config.toml
qk_norm = false
bias = "none"
weight_decay = 0.05
Each number is 500 + 25 x the weight over its row's rms, rounded and kept within 0 to 999. Layers, rows and columns count from 0. Numbers have three digits each. The size before them is the row's rms in percent of the matrix's.

# layer 8 MLP up, 1024x256, rms 0.072, rows 567-616, columns 64-127
142:506481505518490517487481525475528502520515517500516492487479504546513443516489474446530494537491507500470540491525524514516516450521484521565460535540513522514508481531474479524471497539540489
011:485476528499498497495509532499522491501538476488507494496497472466554538549478476522485552485474439505525504506499489526444523486467515501507508554491529503484492497455491501502522467433467501
014:527539516484501505491483489474488505463505511516495483462480513472488481463464521474495486492468525455517539501494479512510481517497515508515500475434470495504507485501492492506499514535498477
013:470496509507485488521484471461474492437443489478494534515463508489447510464524493467468512499507512490540451484473501519535445511546537492512499491483502495526539496485487499515493499499491491
013:460528505503539494534493456511539465485465478475510523504465486489475499487476486477462456497497515512532475506456508470544479480529521482499487511509481490508548462511538516485508522497474534
125:530524452505465521507556457508518483525465483529528496471480513527513491493491502509522507549518563539472490485518539525485529477492495518502487495502471497461505499484532465479488499500506485
134:478479483483506492489536467525515479491518519483518501532467499517545490514519500479525499525492506492494499500497548460513538496500518534520486493501473466499510525479480483472519482517526466
124:520478503515481458489515502489512521473534527508485573516510527504512507488474430514561508465494534499493505512503493521483451529522507528505539484473512486490486473498511495512505427483522497
013:517531507522496473534513502500500444459495474462512521491489542490482534515519521475502492506521508499557522465483502455569480527508506488547487482443574516507514500504503511511498491433495528
010:574517521518524496505521526544501515504504521524494490504494488441570538490452503507490521483512486520484504530517519488529535504497509446489503464490546466501508509449517466524505498517498505
127:515498499543479467526551493516489525468505490504477550479493521512525477486461552473503519465515530522478487493498516528521498491501467497547476479504471517490528515510508462481499549498537514
125:526549541495448487472491461493522498518488500482511494495481505488481516465558457496501517531527524492566485517517579498456523531505513530452510518477477587501506495475496552479515505522509506
012:474522508510528475476490525494533467487468487500524488492469512477488503523472488499442467477498502527555507486454509487518498520461501509491475508480534497499501498500545498515495472511513484
125:471491469523487502475487495528526507486527495503529488544515509507522511515504545502504477546505504494496506475482483494521524514508474474521477504550523531469499491460479557487511499500481513
119:515555538516487510475525479488486504504499507470536488489477494510506467496510458522507498514558507464528511483481536520478536490485477502519486516508538529502528517525478493512518481494541528
106:448536471502457525511528516520489514489510560528463429509522512502488470503477499498459477532505540531496527539512536481522508484494482509454504494497469482470520487498492478507487526509518473
139:524521538525544520474514455520472531477502530501556481510495467519517459497527482542504525533549509505482498448495518539506545512482499504498488526491500502477513486523522541468506509486542499
012:490481483464497495470457478503458488489466482466499503509518482467497539508443499519510480465476495502551540482537516520514491491418476500501467474484536548510460510505480480528536459517511498
129:551506486546494539481530535496506537524509493497487520532508520501520457497531499491493452494554520461502502502503538520447515495476496486505451495506515527512515501481477438499471507491467545
012:514485547524451485464496532474535524487503504503526526459482492499475496548466525522488516527540530519493507478533458506484489531506480484520487491499483491523479503515506490483500493492485489
127:506593526505511499522527496464496519500531485472469481549523509469491502463521491492493491444489518499473531513487518543490486475489514520486486499515490473530472518501536480535508435531486528
129:516483475538446526528501503493481525479500476482490508501507488494498516456455522514539492503501508522524499542476506548525487499487499522498514513480472511486469494477525501490462543489506479
132:507479522503469469522494479515493548477524526501502444519472491492534483502482529549521532456517511512539466532498543495493473516507509519541485504580460513465465546495513514512495486480470475
013:517520498512475491484464481474468524493499516505507472471525524506450468458534527544509482475479482462461507495481458497476522473527477526499487511467455500503506452484471501507478506545517464
013:513502506515465444491493479483499478498508503487492516448500486467514535503507515540506496537492517466437510508500458526521499528458532521560461488482482457530549468526478496507495512481506497
115:509452515527489526509535487520487528526531534536538499508469481513490493485492510506510517483495514504460508522498497516509510490499509505536483472508503479492458503529477480532529519532537530
011:468479492474480496482511488515484477469453492475483486522458494474481478469529475506497510492475485467501452489449474496527456474510511479493497487512519503499498503486481517509501505496499487
008:480456492506471482468537484513511522517518448529470504515480531451497508500478490510488518511494486493461469575536509536533506529538564472520540489510514485560551536475516516481528510540485506
113:509491482511503506530528492534454523490500487526474492526465501519473483501498506544532496482482505498478524534503497491482495481501472515529466513490482514481522500513555499511493461515495524
012:488493496495520455502500477523524487497471483502493499477460523479483520503463495489478484516543540499524493524490487493549483551480509500532509521509442497524503491529507523536527474530533534
130:526529497513492505503460473570512485469495516497561500511551529531444510482467491480538510499505501524484452482517483491507523499541483520529530501503515510488505518504494494479503479502577532
132:461550511501502518474526478488524486487450491492495530514515524468549468495524519525492488507512469496495477498525519483492478484509474477484443510511494450496450475519488481476494461521494530
108:538496464497561482498497518498535489455490507477535507517504514501466540469524518464482502498510522535510478477485480510503524479486499491534445471507504504486500543500476469436464477509479521
079:458523493540521483498531516530559516498525502456501472478523490474491474551499537501514527471487504507497523494486488449500508493512479474522482502489505493469501514483465506492517496528474491
124:490499484497519516498520496477517498514499465521481517473458436499463510485528500518470552492491476548546487512478493504487494534485497491527469499525499492464483498518489542526515477510473543
132:526468516516462489550499518512488541509479507490551553489472480488472509514511504510508516503534505493456488496512483505460507508485471499527482482482528521524526470502525486512498478451484511
127:429500514530475503497561452505507525505516552512516499501432446518505496506521528507497472478497458464481519490518495469517507535487455490487485496504519486504504482466463453510470511527494508
015:515489512501508494505498503435527495480492531526512503481462522499466524477499534503494521506520502510505458517465469510468484535525484520504497517503452511507479455504507511473503515448521526
128:492482546508502495514484478513495512545527547523503490482497497491516505494506490533541486505507471504510562452492540480511491486537479464520545546493478475529497497491528507514483469485566506
106:531529479481497568493546502534473513515457531513535462493480491506488461510478513527515505498513510485500513464536556506480494533454502521501470539509446548470530511482506448513506471498469483
014:458496494480507513528516433526496518503463488512486493501463497444462498492469475444479509466463534471517465473506522504510472502530502489541502507483489424547499492481496505506495545469448511
120:534542535514490504529511431515519516541555489484483457513526473488493495468463476494499529516494502516491499543495524512477488544487512506502452512544487510508511509496557535496500458491491455
116:491479511497533522531501490485502497449499528503535484490490480504532504514511470506502524537493496486484533490549516503458481527521499502528485532490484478493496465492474473527525447492508496
125:530494485531550483530466478480522490511479485493473506528476524504518520468526484506521554476467510546504498529559510535474469460525495486516490483499518500516505488534488527510506459510499516
131:475492503514544472499476513490522532500460549502545563457520495502467483507553454523527513509491519504529478481506494483463500508540498474499522537485495532494478491538504547473462496502536513
126:478534511509479507492510513494509504485455460466503541456504474491556489488505477517521521528512505501498486545498505510479488534489496478475516531491520514487467482476482472521464510478512492
013:565497492554523529532530483513506515501479529526502487500481539465447516455509509493431483492518525507479523499444520519528505504550518500498520548519487501486521429520510491502546505525515500
118:503517513520566506510555448460486511498519540538497472568479536486491467491490484504519516489527477524517531498517509523531459489477535486502461454559493446503507481528524500477514481490517523
015:448448517463494482490483454482492495488455473485459447506471508497453510481524502500487485501481497482489459527456479503519450454486512514475476516510445520487523482538463531478501502564517505
127:505578519499493513490483508532535503474519512531504530489513490520509473533512496490514489496513503521482557494500511521490474496497522464539495498507523507472497498509508472478512529535538491
# layer 8 MLP down (transposed), 1024x256, rms 0.0537, rows 567-616, columns 64-127
148:539525491463518514473478495516516500536494493449537491472511529486518544524448479517511503507508468452435530476493450490502496513516477496563517485471524492450481485512513516528482499492481512
005:534500500507466481482516518497523457479531542475537512486557486501517533513505500468494505505523511503527522514487456517516505518469475489518520489480498508495516491498508483516471521475480530
005:424496476506507515531489509514475507548485508500497524531491536494508500526497522474497494471506533474482566499472481490548505473487494492500524524525554466507503500533532520495530490495509493
006:488517454504492515514514497492495528527515490478504486513468506523519489554524483504497490505513507506495515500488539530502506525540501505508484472542534517532463515509503501459481464509528520
005:543509502509427479490488493481516485474476514498498490567523504543503481522475541448532467512570529453508504471470517490481506509517465494505494482481475504515488430522524512501486483507492492
124:513492509494509489530476527528532483497542556455477486564510500445478464528512528488508513501480512546488492489507485476500502536492515545492455473511520484514535477497525483473530519493516472
135:506503471480522518486511484477478532548491501482508491518521563543492491503496465470487453526496518500484491509495488495494480530519468538479503549489534553470550500495481491516528496507500473
141:481527499496500476518438492488485476514523516518462470499496488502526489520494526500496492513506508500545506510507499539511495501503519492476529510533495452529509537483517496497517485518495506
006:522496530512489496519516503517499483493522522493510524514482514496506494501505464448491497519512502468505525515505499477522480544517443512518498445475534501521512515567552471467535520526488477
004:473536516497505514504525469503499497521501551498527543553518545490456522480501529503493489503536491458510537500466518493488488484518461485509517502472500434501514486522512468532504525492519478
131:527543495500501466532499484510471494505492472503471490512490527522485501495500526489517525484479465493523470510491528450503447469515485471503476487492494482491483501529490491527494542502543470
138:462461452539538454468470490522495496461481502551476489482497532555513527513479511494514460466483515503487525520519469515507474544522485546508457495492533504523455488520513534513497500444516469
005:510485494488481509493485479476464475511481501510490524558540522531500504533501501453480491500540459485473522488453497499518501476498486529523508498488487492536505465518534538461509480551519474
106:489479492477504521530539473471503556497541489513506483527489509527501504504550539481494524504491528492520512522539464486501500528495476528501495475523503464472536469475497501498518524512517508
129:479523526486493510496482488524469470472542448536531466483491505494534552435490516508514481481457532532464512498495464481484504479541506497517478480519454525527513499482513473496466495502487475
097:512477535541477484508499514436508507478505493520530492495507473474521490456497443476503491529498520523516499505529499512548489524487494501537477505476518521502495553504516487505496531500525459
146:497499480499477447537510478504494477499522451487510477526494497496567479484474480498477534480479486498492509490501477513495483475473531494589540508510515473498517468516550498496507516487465476
005:507525555532479525504528530440480494500509537477524493533510506504513534488500480448502453509503498515505514530496500442523508503508491512502486482477529503482509497504484510492490497522513538
124:487530443527490459485467495511520485491541506516481457480514533524488509503474471517524500509512477539520508468531447515528486456492532509500538495524534497482494503513504517507457477471497479
005:490468469478509544478467515504502502542494441451470571495493464476480489490507488506503536515486483537474542485513505542521498500511513517496539517545483476531512520472512491466497506539505447
113:519477496483467485516510492527492521522494467484521479532519461520531508516482506510499534511506537512507480490465518543534507486479527458478534546493477477480511514503505536512514501518497519
134:494452556472521505495561475488526495517520488493551482464467471477496492467520533509486471522518491478494467516545487510532477517507482497488498520481470489475473486481480503505483501520477553
143:526487524519502507500491534480533510479494499497520515518514501482515436544484465491453488507518478468484467542486499494472508542502525508511463480519490445446493496488487508484474497509512496
005:458498455521553506502500506546514524537491492525523468468498502494494494472512498495558512480473527503474518502529516502482527499513525533446499538555500476462470493472503473484505453477505511
005:447502477536488503487489518515537493537493478492523512497520476511480505514527480481501513513490538522498517499499497523509502538516502513525521501560531480518502513504527485508547512526467504
108:527496485505445483490505484535491503499520527511564492536534511509516504462538514449481475496485535525542474459485529472476510507475458504446469491499473509510514494487516505512455463495500532
005:492475461487485504519483434463521502476484542500507468537472514490471463509536507507477485487509514459511517481488494528435501477505490514456465476498497459508489484497490506494444460485521509
004:516489468515454496493462464486473518472502487513504536519484547477486472549523515485480492523501524497510534480517518479475490484466500505500499515491477526533485502466493463558475524514509510
123:485498519519540531481471531505500480499490528495503558520545527472529508495500482432474481521552463515486492475509465474515536550517518475448504469503519446497484504510435500495500512503542488
005:529496492513430502539490474439474504492501493485476485529492466504515505523475471495453454539546506496461501510485478476512511489521491491527499482482472525544513485488537512495467534548485485
127:450504444495510502498506476508506492553498476527483495528455489527474516519484512529480484523534477462479528505538529519500453488480500497464517463510493476500487483514488551505521500525500482
134:497485467494466493523526506512507499509539454472503459496411479521475505494494519489499533438495503506470506491539486530514485553533521546523536526519478456472464481500540517483520510478515499
096:516493503465485499498575464518457486530498500523533522512507474475524464473545505525463534480512503471532463493463482487471526496458544541479509511497478526483536521489575499492490459531481486
071:538459526501429504518458489485479492520497481530503529525475508516520535443489485485503453503493480517526488513538490512519508510512504563475476514509498505515503509531527506533462512489525536
125:471529491474483474505484514437536499455485486509512524487487535505513503562462494510481521480519486477471465525508522487524503487511504493488482515454460447504507507491478498450524510494456440
128:506496513496441472480531510525516496510504517544524472504488452531485497467503479509487425459494498480484514493493510513493480514523494496487487487514522499533503517477530467469506517527497476
114:525470529501465532499461415452481468538517499556522507515477524466477537521502506519481473485503478497490504502451492494474498497488495507527511459499523463554518516486514492524495480487476538
006:483495477472539473481502553529494489534498463497455480445497460509549499514459490511495486486527496540466518515505513520547468522503514468534509521499495482523514472476517500474516508533490517
149:492509536523519527522482511482529505495518527508513486505509486479541532483465481469510437494485469500503536470498485461531459536508501448568518519504483532469462505494547503480482493487526445
133:515490513482504484496480484497513462509512475495430505519519503484540504466520503476501509492467513546525508534481478505528490488495549486507526492479567465526482492521493548501525524509499514
006:507542513484486492534517491503484502485503499463490500510507543516516494549501531474547469501489528457514503465444524492508475486505476510497495501523516483504473489528525500509508512479476521
091:503479536494492455535456531474496507518530512515507486471542471533505516470538484526518502484468493532491506510516483496512459472514506534529475533469504498471513556527507552471519470526475519
130:508484528488476514500520484480507495511516497516482475510488501497512483459470562475530509465489525513486493488460525477535502475498497532453492490493507514481513532514504511467515565517528491
120:530463501500466448517470480459474496499542510496475477466510505495538493525512518529464529481507503541490557473505498542520496509521527434501495518472474476513489563478508504473437531505476504
121:483463500477469468552447484507558488518550450481503495463506524490495479509485549499540474487492530473489505512463531514507451511527520493520479480478464504486508508503466456479519519504508479
134:527471482499482507526526492484544536555520482523477454533478508495481521508484528493503481499513539486509527502549465503541471482494496521498497500489479474492489486515502537530486466515486527
005:525521481501508536558501511519464535498524523506524480492493503487509493499480486507518511505527524485536509475479529513473500486490515493487509552515504489534494432469534469476488503485526484
112:509493467452500520490458531513508493503484495513470504489503474464482524480505427474493510499518494498469512509483508520514521503485516445483495501492538508502461531540471486548492508504492440
006:510484446532439492519495474465501523501520465498525451497474472504489509520531503491515470505536503486494506473510485498471495519483460491478470512513465534518470497469495546506454430495508540
095:474521511520494465540492468503504518511491519484460503508501479476513510492524516506523518460475500477472524463486482484510520473484524510541495519521495500488483516548469479493496510526503507